{"num_attention_heads": 3, "num_key_value_heads": 3, "head_dim": 32, "qk_norm": true, "attn_scale": 0.177, "init_std_qkv": 0.0645, "init_std_up": 0.0645, "beta1": 0.9, "lr_head": 0.00247, "schedule": "wsd", "train_tokens": 94180000, "max_steps": 11497, "dataset": "wikipedia_en"}
Each number is 500 + 50 x the weight over the matrix's rms, rounded and kept within 0 to 999. Layers, rows and columns count from 0. Numbers have three digits each.

# layer 8 MLP down (transposed), 384x96, rms 0.126, rows 313-383, columns 0-95
492529431375507486558498481514522479483558471464658473596457438549532520474530559524480415447452465531446435485464534516433506557503478629350383589475514584493520423501512532500485509525543574552552497543465453615528451510518443474424440463516470483534476457506553444596488543565495526532
570511428528473553410522531535413435431488528462496562485563454483450461614499511545540434506474528449457405433464476503480435515433466475573578599510506507520514471480511594586479514563482473582547493532571460548571476424592472491498349455481601540449529455500509457531478455541517524482
568483442480501441542586568373529578476431567486429515491539565426562571569523455454459493435569452432475522442506488478461479575498464537467482566490490494461487536521524517545506481479526526429486439522483442470497460519507464417474527546586508528464569477461506517514499515531465593578
472528489475448448468488484508517444484513449510512470499519489404619580477515507437573470512522476472523511525537479470434548488395454529562515449486445521528483459486532502523569546487493481529514429553448508500563509435537521508564481545499486562552497523509479539504476476577422553514
627525462514531393504559477449409485485524397535404534474574445491487625474459580500490520492473522567613504494455477502536572443527457481608568523505602502510574477447491416477556487509426436554528497416463605456569394557557541468541515502477552497433447479437512556429544454309448466463
544475509478458505596527456462451511545531480694469499482507542521569501507539444482505475452485473582455490567494534483537479482479549486505450495529444502520543452588447505462508537517500503587464418518424470495522540465473470395534485518469483509491489549476447513543547495415524493490
581493528493488476556461545468463486438418457472489642427501539454537473529594509561488503555574529471508503481417561479483504486521468489528562463579471488506481394453454550427515478452540527595493457468534494613511536433486516524664498464528577522456464557503397409575509545453447520491
567513457522536501512516432588506540442506418464457416536549480502511527530446472470486601536490492507424472535435574461587464539523588607480444564545457516530512544468496523489441485517512463455475522520564510479527509518440474508533488434570472475610586440484580464508382500475386470505
538596501531492550465484498471519500563439541468477459460430508473528471440497489575440460554525499467551523416507468439564497551473518472465562485559532520550493536530514501516487491430461439472494508544478495535520533522583497454482542546510423479416495489465503542538472562493428469497
561528512438469524574567463453648552454576406545450487499509520452363545496477583424501373524417528513522349500483542496466568387445334478554471517481504627460523635467558490493431458511480436474489473426464432438606506431579517527422474601519462610489425532504383558683531468737422531617
471401564478566496467427518466512514525492473499494510548464593418478467516469407530519478449519507435525580422464456577514500512545449526477524492510496421493535476498551638532420470581497533580440539502470478465600598560505433550507507525465505480503518439506447419465530412559565514486
458636493473522416492487613504512456373555507561555439597465576467425400481445568581526565510514491536472473432438467441446576390541517534499542466549620578586403573531489428546485577487485441470499497507439433540558574545505519463464458437520479448431446539443589574544493461494444477500
482570627509511596478550473455444432477466596435484483467440579433482500457496526566523463509518432467465427465657413529496530474533459486425449526560448482511472515541473554506488469501520517497559487466489487597552519491527469416479574473520485437417546482560507520544522430449520496560
484529482528535538452397541513540373454565483595445499625512427544573584453433466482487496513511550522437527523418489484556550566469596467445507511494471505544401427460533505601485603450502515438541496503493492453510580534554482539459495397478507507504534478438424471477517560320479601526
493443419497395481473506514450481551502418576473486584522588565457539598438517495477543461539549564453539535491482512519489516478556611553559513555477411445563573512551511493505470414474542434514525528469454456568431567468487561461494590494582508552459489450432530450474529430268435458549
383499542482518514560484553532455531463462502475596513453566535508435510475542490514528428539464509468489497465498555461503418510426427458547553384496465521517425538607453548531505514558467429573504523537464444563495468530508494499587573451479484556539457474488443529564525482493459455557
479524594488495452446499452586542477532564535483537512507447512484510440472562464553511531395526507420421533457562466515485460455544471502449502486553461539584485456419601514583491544432530512523537526532520545531567469464465583480488401538447517500546564425461457474483479580395466516515
558575505508538452519504515473378562487461431508536492472515539559548504440450468568441496541456505509502475545510534551457480394539547390517502486483624524557471472539491490482523490490460522450534417458478515513504506615444474502415539482561482469408469548489604567498523448609558531460
512550517466534493563543499424565556564472402591457440525480467496580528438475547579469478506517524590451490475371388556489583427558613440523570551483508509526571547433524412496493419565413489478497455446460497539573506570527500543536556476484544386388468521539538552463498479381487526573
579567549464503518493459531418531571522537490507528559466517486504568453497482568441520535427462505510554493467524436494392476531488496496532482449509569517459417479448554469613513400494526425428489504479413424470631493419445581558461434533468533530536505496465525574497460442582507533603
467468377552470429491500492514513486543491567506557532535504519508441547553523528572547521442497535479576529496503500476483509516471474592434466468466469463501441496475482439490532533517577509520486471529608518592454526522479557525541441508534390480494524513455449487527435498484530437444
513611438488529480568545453475512465423503474511559542444491514451567558492493514567403514613602545499575430505561472573458626541442440593511509501387513436491561516463444389468514368356587491477594418644542514415439477541493551433585549556482452404413434388463624580535539535475514498460
494535503496337480558385579447551437462505399457549516538486541404496492478491564477472433371561613511459473452605505546467490545437554505573510476569385530520452494553498542489553386521501522512488517462391415418455504531540484503550578439443486556581467532483529541501509514420556618543
510432598483571437499545502547525539498545489428545569481481488552468508607396423544592467554567493515414463510434533462437421426406418487621428522488512524430446560575544581375510530415572476481533451512554555529533577538490435399470493476405565478576464451491498534566557420590498525497
579451457541498460537530365504507457514496579461544564494533539500380498481526546531503507536527440431452483423548464549487519510562455540480564499441495537490477585484499482546471437486444465495529487479452540473544530568519480557485526508479486433425549546480507488508525468593474501549
566537558511407451482549566452560555486501455488548551438484452499479468459475559581433480503397477561493525409512527517473571476436534486641444476459637521458499510490583486485461418455488405542524525441528477542543417443457492472378503551526503485372570524549523611559512513387531557493
490551486492490409557509466552587402452490566493521537505447509469596417636521541482505520450582542474528501499510486569543541542525505559566401513460500577481503438402487475415549449448478567475522473440474563483567482521513388469464512477461490563537459468425470539449465519567519503513
509475515495484497566481422489518493463501441508432485537506532475578530483429447543479463546555574411536590584459540404525434523468502498483507503497462485477532556514430590514428521435466599500427524518514483455537591478447561566437530451618555525514476510535516496462477451575539444466
456557494510548486499536533523454525522543436507494537377544490511408429469488478442538477412477509512486524549443527491571471490445528465528524556472551521450453495551563546502573563550493541499443491452515560455389420453487422522486429525468481538597578454540455508515469502581569500490
527536525465420518549510496505509575535505503491555442469452480424471473515507546560422434602455528549603552501516497495525441514527540450456519464533480456542528500423549442461495520572507502521458504508536510547512440527517479397439525539517479467442530532505497461525455476448489539475
503508553568617543441381542677498494434544592633400495567485440458479439531438556459397479439455454436576455515407314455505533314488230536449590473426463517477466530491508605535466550519421554550599538641488584500353415561634481560352599497471539580522502370391609495622527544690479480475
471504437525499504490499490455551595482497581518475475489609509497568459457491552423443469523529400543558514556420460525495508386463427522529456402492506549498562494531437539497370513489548537559487560523440472403541495523538633538535539457566458514416536502472431442497560491500526436575
525492460485497478549525488498526506537538374454549564518470493471447524480666508434483525544498471591482536554530500469475425550463550550520487532519444492493448505520516540571469435439556511402537486522494486432473385550515480497530469469525444500557451530519430465501459539484508566499
370531518558495566429523486491425491517483451472612527436480518511506538581548550551594442519494487411553445489510418530486466531520516524442436503473514459498441565484530461488482506434475386586478546517528460639401515569464530412549527533514466569543487520509455546605398480598506489517
539468517497600483537437618617456526485574509684444505508459392551496528511429563500484419404548434579516511417468418268515471441488639482389396572538495494406504540482433579498529506543506506474578446499530472480573422600518524626549512452485536495505508489459507518574546457689462477473
467495394465455405481470466575437481569447461515523534468512514493507597594428554573538459621453568531595560455464527450535537521449498518524518495485541482511442463528576539425480504479506448513559558420495577539594452492477413451538443521452437527518437425456573466491576541591517412499
544488439540464492487499484538592651515505423465513564529519485453510594476513446390534505480522486467453423534461531514463495479501602595462466573479488480451508523467583515492573494477592488511404481416500455470573512485527507504496366525491488478501457516532563496514425466486498563518
526465511495594562471595531513522551470478512504514475470571449444515429487542532470528531465519358503564446548540466449454505488443330583485482411546526439532502522531449517435472547525534546457495460555440525454522602536455453619511439513488458471490463486605465570636419476516482437443
491464468493443462494456439481517502460476462471516429446549586578476464502465469549512505514466504443515566558528556516431495545542519519498420482468467495481497627523538489547471494480516519476470554540487554474404567471520474532487602439591465503495476533490525520516510415538473480499
461483530513479468454517467576448458501534530517482437481513431419587495489525487521573519518546517451557602456584549505464566504529492506503529521506481459518461486491441478485404487459406438517482469491550553538506515590459489490479497446541498427493516511462564556486519502528540580420
429531499481469453493553414486509503463486505445545497555552504466571537521464452492506566514473543485502474512441518562522471528487468483520486547457481520490423562549493535486425619460533529560482507506479572422497558512455522478481476512535446456550491503425495448454484482554519580546
552648371520496503502523575494491464463541513506461426478450467507524437589471450496462587523399528460485523579445593524541599525533482490536498439451577488596505564420499466395475552505478538510419518559439595469454521562501387539437510448426446413443576507456628547473430512653484457554
388516595507581602566460470541383498485505571577419418659501343410466367453542503423602493474496532473434507510424573523505513484420420521506514437466547390470511479604516634464599517514595533526506475529519572397402621545425380497538527399522489536545531549512535423474520452511398436617
563504588475576513470594506455417579535476463533411483505445430457439439535464544521522501433450518502544500495549481451440509520503525477514583613570542487549530512551498521488471521517511482511555465527423472516582559503529523506415514511466513424476499411529499452514482506527391512477
530628541480439459441433474555485403616620627496422471528408569527504451438514550487512493448546490585419518520514428492438528489419500508560476454403525537534420493413528447590493514489474417503442533569447470518683447502527582486548540536554439411457470518518466580668475539453466505434
441487557474534433545428645499475476495490532482460486569465595504508618445501476494434425489537523516455554479440561509519407486544472542528562496419567373480473513514486471488566483513389508492588511505422474519475552461518526504553500587523447513506504465512535528454437586440433612521
452532578520442458425495499518550492529448547513548482554510485549410480525515503509487451545567471459477402470532477474582553467490494465476525516500514452573546453444524468603520485431534477449589448498554519462545397506493561535488512467457568478513483465479453524492579538558490485448
559454500497548505448498451480520550562519505517485504490484488513563463546532526421521500498547487509438439455531519490540397506601450534570452486396526443475571520479477520535502593483574576520437507446501467441393494515358479473579490510434517540593538511625492462516485523521535538478
545506583506437514488541422462534562495390472447462461406538527495480630602539450450488465462517506477390629427623384517490566537548541419591521554536567508448530456533516489499434552500560452437530505469420391480497500444515475545608444600531540381516510551580535490445608412482416419533
575468500478444493532538510536517461431530495439511494467555483570477485575534540484515434558549503455537558434551483465492465545393415513485537491474477529431476506588514521523515497493516383462502502474470489520501555536567509492509469560501559500452473503532460513579541533468363477452
418517508465457520489501477486539484502451469438503553518534494451459531443479509608529512536506538508491497504512520518413534534516423515507423595504507526546509533497464520465507498523498412523565540497497543574479519446517521522449518451419463410525451538497550474543537536448482491483
482537510578544530526490533541523467482529475456605561461488515481414569458498542557412506540474481451508499508498534515567500490418638549494417494452465498480477559590439508459506547537487455489448499528468519543452377458446489511522522502483463614487499446508493508401526501466452452536
479459572507459445439411414620546481545519507555438553491609474480567428498543541509475441501533470473577426439488488500540507550401578455517478488508509453496465467560503560528524610417531435434477482503497487575480611534497508511524479475547509476492477469509494514542471550354477503591
502529497484434483492565507484452509521514500436496489503450543531532478605532531497474498459538454456377533489451542575521461578487528533480545464489497439462546493548577521524438494523456412510534433474472560500551508498554602430574470468499551543450544536505435406493533443429490572461
380548386517599384453516558491509474618521382508461487421420446449466489561467492573484471474461565478536548512604485569569594426519487490507516517479547496452487534435508507475569534482498559436512534550506571621457559495590416444515493516518547451514530509424566501529553476529436459447
518586545484531516425564498464500441417475560454536531499504431499447503550447479416488460562536546588602587540531482495487545467514540488397516477517458456571553508519486463485527466439447550570470514498499436434549541473565446456539550558460481498579499486469391594410441498537476542461
469564511559494461478476489555508553498502482503492489495450562526461462561510553572450481442500486487516561498527530568455469531411454437564454513494512545485471494472586497492520512413504551468578515424460499606445516475522447490492523527516478462474550491560450519570492446456523510512
484533503475470433362592534575607471641526424553377596472372569490524507494446530389545519449475490412459496591482408509470517445558456571490470513466507607523380468421590523556399504483436523591589628456522532549507437470504510445378496591473570531506467417548503557529490499504479460534
551454468469452496521569537424547591443558555440517510518467476522415459533523543495442525533541546513515423493488539448531533534556542462475536536541584411528481552515516492500448534493494456527532396523530567498484485573518512429460490495419458409371519488529493546470489434507557527471
493535465479408543578531556548505489495408469495469501560432565479503535481543573465430470496476583558452494443444542608527525502416542443486446413410554418551513636449461517506504548536481542438514480475520487498523429556536485471471490468575463412461472504497535513477532447532535543522
497417440542528514444383381532441511553486449365593526501617485468427551453473522465580518500541415539503504501550565536457589533434589588417543479495511521476455474506560507536549441545529520490490457498566526462559460467560566533512405511445459482575499444545406462354498567542571523448
436512466446426475523484606424500412500468519471481535465478638439542547552438522483529515644488522461581453551472508651500541597592555452552486540522451582525459509473456447481462473514464403553522470562501424534562473443438455548475558521435512480409524512486621491463622417447510478515
503574458429478454562533514532496479446537482434525475485462529481542444496426466531524543483414480520498530540450550531546529431584596499546424507454568457537484492540502429521628494476453521555492503522449507476514519511476439495533489529542451477445533510588460514504482470534508436509
489585549573407536533582539546502417517452498558470463365499532599613540418445536507468534453478550476512472390498569531474520554451467493521428464482487531485388479512463473539539606488515453594503493542521465571463573423472492535507474484431473463493522522448471612557556416571500450503
515438533563490470500508483357496566379536446457511608511557515564467515355492479410413533534559497379402501566526502566460553487585565532496397523512487429447507480548467495541484590409551516497564410455513569543403560484555577576514433518552497450579507519508479394441541432353545554590
449464501490601503597581520575570437478463445521445495423564512453618598409359452422524461520470508419586601562645480484585489478488291509586430426523476531537406561380552421432506566401614543483479523541600540505471490578385422511461561494411540509522468506468322546620527498636567545481
505525533470525523379542478523458521585518548561447495559505529470443484457496440466489504524547429483484522516487491521522472537506424524438519491444516564511503488451474550485454442522534590471390395421499436536569467422571461520491563534463467549509503535497554526619563481602580526566
503609510508545387579578459460494490603488392445545477549501519521531455517521505508571530421499429416523558491498522514547458571555416539515515493484479467511526553459562447530546465455531507544561545521531418598547531433490349487474504488534410457432549465528464438520406475566495620390
525460524494426504448465568541528505581537488525482522468515528496469593401487542501547528552464495473556566439520513454513487525435367427510486593460493602507506537524471495400484509505504568519513506484472487522418493545486477463543447511553487563497528533500477440523463482454571536384
641429546525428476479407495452509510525514486453502560451453531583535539571485482400493449507509407509534471469404485521524502499589560570545484466510429561469612507430530427459480434407473449488574512623479487457514468411490528554543559475444532524561573565477532502489485542401514573452
527498538474459517515407525610531481562470496520376492634472400463471566442463476506551444439506454566484442423513441509504473572471591565452507513522465472541511520481447504555486598512545470425487420512547527448548438566550411474506479417476553504512547551432484493618511510566503508567
# layer 8 MLP up, 384x96, rms 0.145, rows 314-383, columns 0-95
589584539486541557518422531605461564457485494565559549367530409478473519468533552440507516519405508515582524495365484468497489528473436513486565536323473562495548545435521483472486499579499487493456492472522515485442523531492490452542493558507591473477544432481511591447437497509523575502
418440531506535543453508492589491445468539374473574427380471437491516491500384530597495429571458499662525505483474469498427474466532471520534483483476487533517422459539444535532527571489484515499592464469504482531534526581477467504463570466494577493428529471495497546574498448513473491568
561501483552439470565489513588517521511513453474501400460535495466465485521505524501456513506516551443497508466502478483445496525497470441497553570508503500498468521399522471541573484490578403539518498472474532490537524578479420534544482564517568489479458445546567539472555358572439528517
518544517584509545523473595529512465587454493485563441476509460390472596461394445497479471515439498553478532472496469448354447529440482462555528524483427509515420571494472576553539517614513509462497601473473567504498481467441449541478489560511556463517501378518515571552431514507313527537
445534496586473533529451513520544468441548475497381510448503365421480537417472545491463446461414493457418478515474477492458543538571528514515563536514575545468455532441487491528538466489465497471534548553610488518443454572422482517469594545500468502499458487522556561557533513487504509489
567501479474500499535471504419431525507396502562484539416515500562458494488482493568480492503496384513519512467465520488455534501542430469550532661553456439457534513476404490473629524457572489497553448441509484476453392474608488477518472492459470571564516521496461561550512537610512453481
497465495541474502567537538495437422514496457541525529530458510505439460431523486563525357530569421472493453487574519487473503491544478478507530415464513461469509417496427461555544442557635522506512463538401492576444484446541495518515548454519516496457469458560420460529550579550478427555
528407444599563544560443532496480433419467566496550569538517468495520526585527611499531537441488485530413445494484487526465515464538481542561423512463485404453543417437500472455512458502511535529604496509469501488463423475496569500493435540537555548494487495466514475517491408529500532494
420646534488574533512439512558535548524414504591410463460420458526485557493546463486487380546590506444467421408526481428407579447422474483565457497491609610483442508499521556484606501589439518467575498499462551507511396395556459502539533552526595556509606477513374524481547453504432511512
496554459559529486550455519494517481412421435557561414434608509494426421539401448503529484544492486522439372522489487407502532503529489503557494577528492517575497552447493530515575515433557430452509485474516494545495488460573568507412521402559555506545467478519553474530508433547536596510
481496505461531522530539544436557532460466396535470378455561406489474505496422432462510570539523610551472520518470488399501538437533482466462533699559461569470567477403527485466485493551447449540485442529544495546498556488471493448454608503390586509535536521474508415558576508495509417512
506472565518514533523502564466471409504529539508438517486442459448449474488497486537494505461513438551523523500511460497450547497570463427400475536476494530506446476593488516566496426544563507496612490548439462528423494579494483551513556505442455545458539432516501487553612577505522453548
452477503512496489472459562615445482492502458524427550477563400495449551490516448504510428506544498503476519487393510467448534491457488596466475473414440497492523583548567570563481561552510506414578545566627479453448513560535532531514456468498433489510591491395444555492512492478410359589
512484452532528560457455510526489560501375454520576474527526450548494424559437464518478537584509550509439463509526450365483545519505508534466497554557481453456497639475415481485481462552509498355506558506551460525576554511580455516431480490528452629470443549496426521560493503510478474411
580477495554556476478509457529471558475550517486563497530431401520364393525472503507572435511492536544453500504483462453506429448476489596565494534496448468351433572546447449505513468500560493499549502496522563574486493561505509451405468567384501556569639437536540586441497494520475461521
563528507510436517566469473466529425529488479499516593488455488555462542522469607487559450581577462529454441462461547486420553421458546566567468457430463539399431512579473464587566479545528443393519504466516544467500454447510560556482448479528513521507612516452547530466584397498508490481
432555518592474508517526500468443517490452532589605543486566527538539530508447453493474449554475506521382490460521469477510567516465457507461431508565457480461510479482422528479594468475520460537497524491587473471409344468486531534558449382491536647523505435511434520518506541473539464555
469545499471536524448444525516485423559553511454438500523523493469434517527379548459449494488465544479545419521451463418397495510520536549463556528552505439513523522504411513522484461520563551486524462630624473582475557562469552525505489504457448462542471486494517392523622558458446507503
465496502430464616487482518492513477509463426551486580490425431468545472506420480403581478512462548560541475523430443507525485471569461490489475504425470500391461508489508565528537542555512510384484468501474485549513494404511475686541579489549504524545646457505498536487583474565349511540
468580370543405606554452464501539558426441461520536477448501483536493519479450507528510401507488541525369435460528486518465461448440500517565558583595419517538525542465583408476541469562423498545545507499470531517502445522539493524431524497574546512474511523561533494514478490479459490477
612521476515569612483512573510528433455412498508547520468431502484492491423491546477468424546420466604466510490456510536573524485442482493530581627457514516554529531467541446580503359587489481441576521490519651495467554608496358410506495439447512543367542458509554558488520448581397495586
544525506509579526535513489565458519521441527506501455541530473548472418552506521567469487591482501525495504487470447514555534453490537566508545414508540401530514532555483483510524451484666396455424470472496471539535494536628462461419454459523572502377477332447481460509577524499517526461
497516511432611538582469495468495530523512530615463539439551525585494526514392507470518549475612536504526488462498470478444497460491438497570517519458512365523540483538592503380548498527477464492471542588541513460426519434511446408468422586491541555536471477491405567504588446578485583535
390432488450474451525518521546471506552604440503532545503510473415556540515472473493457479566407556539504515554507487427532541526519477471426459548510403471531458480497422484441540537559502565476527480530591492543468453468559590502488555472463532549555511481438451488583487451497462440474
620528457530491481542515560458350500481533536536541540476501473592473473487511574515479488560503462536444438464460532546399519446474566602520469554465543525337451588443542432455523395524529445482415496472496499473509461503561512541497485511489558556467588509489526610491543539443454428454
485512549554501557481453497553485462505480434504562466477528412459417495516540581472459493526487624455523413478479523416401560486450509439463522653570416428473440463523472501505526553519448449448578436667483432548536559512493486506454555510587544445526470475530491508514531457542522508549
480499521493519499483432468551525506536550529517446513460538575505545514367538626522560509467547528504484505526473453461516522520565479487535510427455505518402504573429490586490524396584544582458489512482470514466443419471541532473458507418522478530385475463388457537464496450561515520566
530486554528498506494489515547464377515420506478489429540529523505464508563511511512558575567506594503464578434492430471535553555603477515427501485559473420520537469558425456488439353526563409488507512435496453529556547561544513465504513445533533527446515511402534491504537502513429524509
498548500452421562533458469497461450442431497478466536495552474523510502538486480587518508540504440590467508535516534419544611501545526445504489511441438584595567518456470472534515460538460495464628513506461545464408517523501508471574448460458503525451448397529523562497635514506482470488
506509494627594424518500486531506474404513518507453477467548472440441432463583525565539511518455515569529516519471434460449518425576416579441473476498544452493498571525449585433516507494437443448487486617491604484405502536584506525472491464473536462540605523415486585486513540564469493519
540525484481616512491527543406588511512495426497624497471546524523446572414471528511443536490583496516521509478469433477497442423536425442479520556421416520534467477489501498484528520474485416535522501495569527513386477628476405439573531473562542491536512381499469356501534481500475521565
517449570530529427491501558510490421463472519534490446466548529540483574483441526511575455559562512457499489457524521496583544504500498423427538507569576470501418422530429505577503478555551461485421527490490545585469494543501544417578541462526590453390515443511462460485538489495429560573
485414483443520530518517477560476497527467450516489426508611500527524519456321485577445530500447522437488500397387538426536519523491429572553575492484443492524435538517517555442573429519581316489553541507493512483523504487558507465427548450474485589505485478495571471525513535473475563497
583472457451502496506492563553425465472466479593529525457572482574417469487483562532543403440551428583470512509403509479536517443516515459457577543508431447444491547487502509499501427441468521472511516536552516494527488489610572514563407391404506508507482522466456498536515458612407478447
507486489591509432529483508625507446561512487521471434528602447457508481542491425546452518553500538460507483477462394467519473534427445519461566641393475556527590429448466434543441506568497437518506514534565500515530488541529430533494487559543525504445619491470466528507491437546389404519
596517544564511604525441428446580514539541508540567517438542506508433507463565521431520473547473556451574502479520469471535486440489429511462514485459468458483474554465495571558490393532527453584498549580444566513488517537432572465542466461483397578457468431525536545490495526509490472442
555566482469471485472441457490455532632503442542538570486558537539379477477534541545505521566536394482550546409529436416590536456471471450507550467429563467398476453561523407501473584503554490518487557440491494530489515486562470515601503484601518480460554462466495567549505477482382501503
549614547585494467499488577532404459577507558543427459493441446496480564452505490432541464463478435519496402431488436467554566467554395440491463553431583502509494501479514550539479414547491528512487437579551494465512545503472490577556544442503484524442492479486488462463476508476565402567
555511421455531571521422554468541448414561450536526455477527458560480506408461470452483475525519429550472459504496473528484636504554491499474439523446533518455513520553524413495567525540563476400581491457490469511478463472422555554465399561531548526428561506484460501524461593513527477621
502543551451523550481474535503425526462422534501513497464500440461502506508498530440458493483514465515479511510565499458520537558508481484540451450413564498472440632454445433537482502477484556489512562556566616483446522531516473523473555448461501503465457511451472554539527574543512425615
552467437534461514507497525475501460547462548572418406556458485521551531455520429572484481526583565485506446470540442391616521472515441500379537528571539568445516586479479396578510432644528472510469534595521536510533471498549484514438518590423530468468600415467491520486498472586324483431
600504477566489538537463554545525525435453442530449451458559536500499441447454445518420478488505519505536534463386509535373423471505485674456584540520461409508524472444412460454523420499478588516518557517669510538505537512518485558448517458553502556511487449425531552621471439493369503460
549546581506511548498461521487535479552542548521576552448454540489561527514506557460492507518491429529394473450483489522547551368559459541553482463440463523450428568502493537515512479486432424515434614499497516510458416529474562555527449515576529448538490498472378556468484482506529459565
473498494429518518496429607546508441460514489566536499494524472512482350446440469474557519504476517434453487504468453478459514555503442678459488654577484589397436441521435474469622543484518545519538542507434525557514527520555512446363539380499530473516549453425515474520501576515334435460
563550407497479531607503462550526439554525483494440564581520451535589492538512464510414506503582439450401510510520412453529544520494483546412551474519432462499551491405409526530501445602551493507550520566561455511432525582484510503479494442487484584512458452517400473587520413492413457535
500536538458489456567464517524479517520523561538528572494431516580399498475409541450444460450596434538565496483522510507496536380508491527570525468406522459408457516523575500536528522472526483530572477507454552516532476463599562489457466523473542549471490482514430576470526471464512464471
400552503565567595436505547495489457490439443494496414547534546417455393473531554572504527456432515592463563481464492486566468447524505509486522483529468447493563492520516558471544425439457524508505523550548497487551474510573487548501547564487518464447480367397619526564463460520454443444
466588553542542468430461511599577460494414489556374457435501418476509442536454412503568409536469563465502545337472485422574482486530527493536538437464527565450422505489559520528538510648413466435504564492501616466511442507586520573502518515441487480480417523559495533524561520578495539471
510500498501562507493390508458437510418455511613440542520494502378470503476535564504512454497436420554600494505550488522489568402522508449475488484459565560499596483482559512537592439515499488481422467640524505482452355445492482524532450493439472518450444525451520525516518481523568466538
501532520513548512554487516558429482561525559526464531512486538468487504557469438485489513374396571583490555505502377495530497452600403520498444399553514571449498464451424565481478514550495470488474556542480511474529495488491553489548521446533558510473472461496503559499503531509493513464
487477454577516464497422462537481524434484549479463416461526515503449423516462555546573474583534608572449440457486420501495513503454541510471579457465465615493436593480480501452465448437452369427497524463514520506512527509644462461599588485512512441587545537504498505471526456520462483555
550627412487498531452469526484521408486575411451457494543532441531494482434471532482631353497553464472410502498531523496416468525521574567493470593523522555517516476441427442596571529553536496447487601484608476556480466449524552526473535419353539473492493476455552548522562477475548476453
520583511489560520559507478486474396582594356491467599538514461482507567507442516491466494543476515615529470434504517512583543415438487495520477446467494562491491449467463447493531484512495485411573507402399465532511516486505465600543483399483514577533490491492555569519581521481495455465
591515501586522527486547487521456469505392546467445486439450440497511490517491574466618461575471500509561489455525379407430498530537444454498520492479476545449475478456506552552460441569513467513491538460484540471432513422510577525530623512442536525436551482540553578434533514618495500549
427452528577509499518466479564456487528537534551513471310474436547461470461495557592405441503459443560425430549548502459589485512426493437571532513458550575374543566485554521517490402432474442506564509587475572539466425522518559570479435563491526554521481523545486508518533507503477496536
470447547464483502476471556557443493524498575556399464493494499464532569474456531494530490555502492515492424513471507544530514450614508595475555447468498443535521513559468573515467439632508488519419486514554492486504495494555472525465505521440522567476497545446508479440465547439551475551
458588357495534582560479535515474519510454405484455455498521415498555508459406528517374565532501595556487503500415378474604439484548515483518587582560397405547526440454430554448532559553575487456519484513542458504476551531494536537481563430364563476495511431360572558556502522524447452496
487453561486553422475437451558475460547531504489492559457471506530485490418512621496459443486436555541460446544500528499443484517500496571469467433417573466439504550573564451460548483551452545477507560499499608492448510469473414503511488515455585552503560499548333600473556449550491380467
504476566471534552478531548515520550427552485493605506457481530486488442518367596509487512474526566545443428533475462515458575453424516550447520569582501499527426498563489412473539478462588455434527521506548524467476523420620474548425568445381561557470461477413523450481542541554503553442
536456380522464549537465518477541548510456463481572404477403455474457449560388502456431404584550599553561521374487441552477445438513483466532505572466422503522549522564544507500486534485360476479552525490510468635471557477513414461474566470524568479531608470583508576567539528510445486485
590531449508439587526471516516499428498493495500531344509492515450431549559433490477538535626492485527499462460474424340558496492511453434513548555533545615489480528480436514477486381476372408531584632477474549472480501475532545497448517525429539465495615523480626540551511499485515543403
485545369443487558573498519493485499500543504506451483451555441439528469508443500503531524485413503494515521484418565479463541512538529524608534457521477559494520487436464451406543439508500474440537505528549536538474391585485459496482432505457567561476474501499491533573518504580526388451
426620518568476512472509492486338484536506437495539433531513495484400470497554576498497482561502501471459512440480467501450499513531406459570433474518533479388486470472455538600473354490494531502503555522622496591527436453622384510558596541464484522422413471474444555583550544505545477560
466572536552504481487441472512469460448351529538487573545556465466485514549661555444446480540626535484478414503454482477513473497553490592444497566540413584447627513415531541574524483535408542450431509522619542562427446530523537456428391468523524489499544506395523430533479558507563438491
453619508603502492460461560576476379473519541550517513495597491461474410471379641437451539502563590450518463398564432454515490471448394438540473612460539496446659591494465520532663464478586482491575480504547515497520488554459534555427501448495603579383391503487478503518515467489496480529
541457616561525507572535480486488511519509460529351552503535460444480468463473511558491481463501552521494471393448533506494530492557513537424540481391467478535429467507454585482608473467572446530585539496494517470502429540500507579488525546572465567446386458446545584541571462501463473553
415527547577481520456520549436500389530423477511554572445580462528480542550448498503437556526547592543523546475544476489402588502523475465511462479445466499435533655506517522467577475477448495511519492595514414483445540508478414628412518469457484610426474467387533413585470508481501446538
372501453490561515501478508462396534553479412520590463448442487487482450497498584540501496514533529483415481543445468534625447436552519527466511498554517464504530519498479483610544523585461441465497563480465585493501512469512481591431479446442512535450503441503524550499455488564522517551
548640517488595497494537516597510509522486545528503444481412423470441447485439549538403423498415467443535521419455504468466502500410505457538524571477607495510466524375514455524500508594570435485583537488581465487429438473600523536394572474492518590461504463513477505576476556568511533508
467613526550565485541478528463472443531577443594486556575509453505467545480527537386510403484621459522468463411446491457376509502471440453474506513501517522482527477508557462487625526572622566484573492502482498553433534482450541461581488476484580480459425487540484519533501462595511490494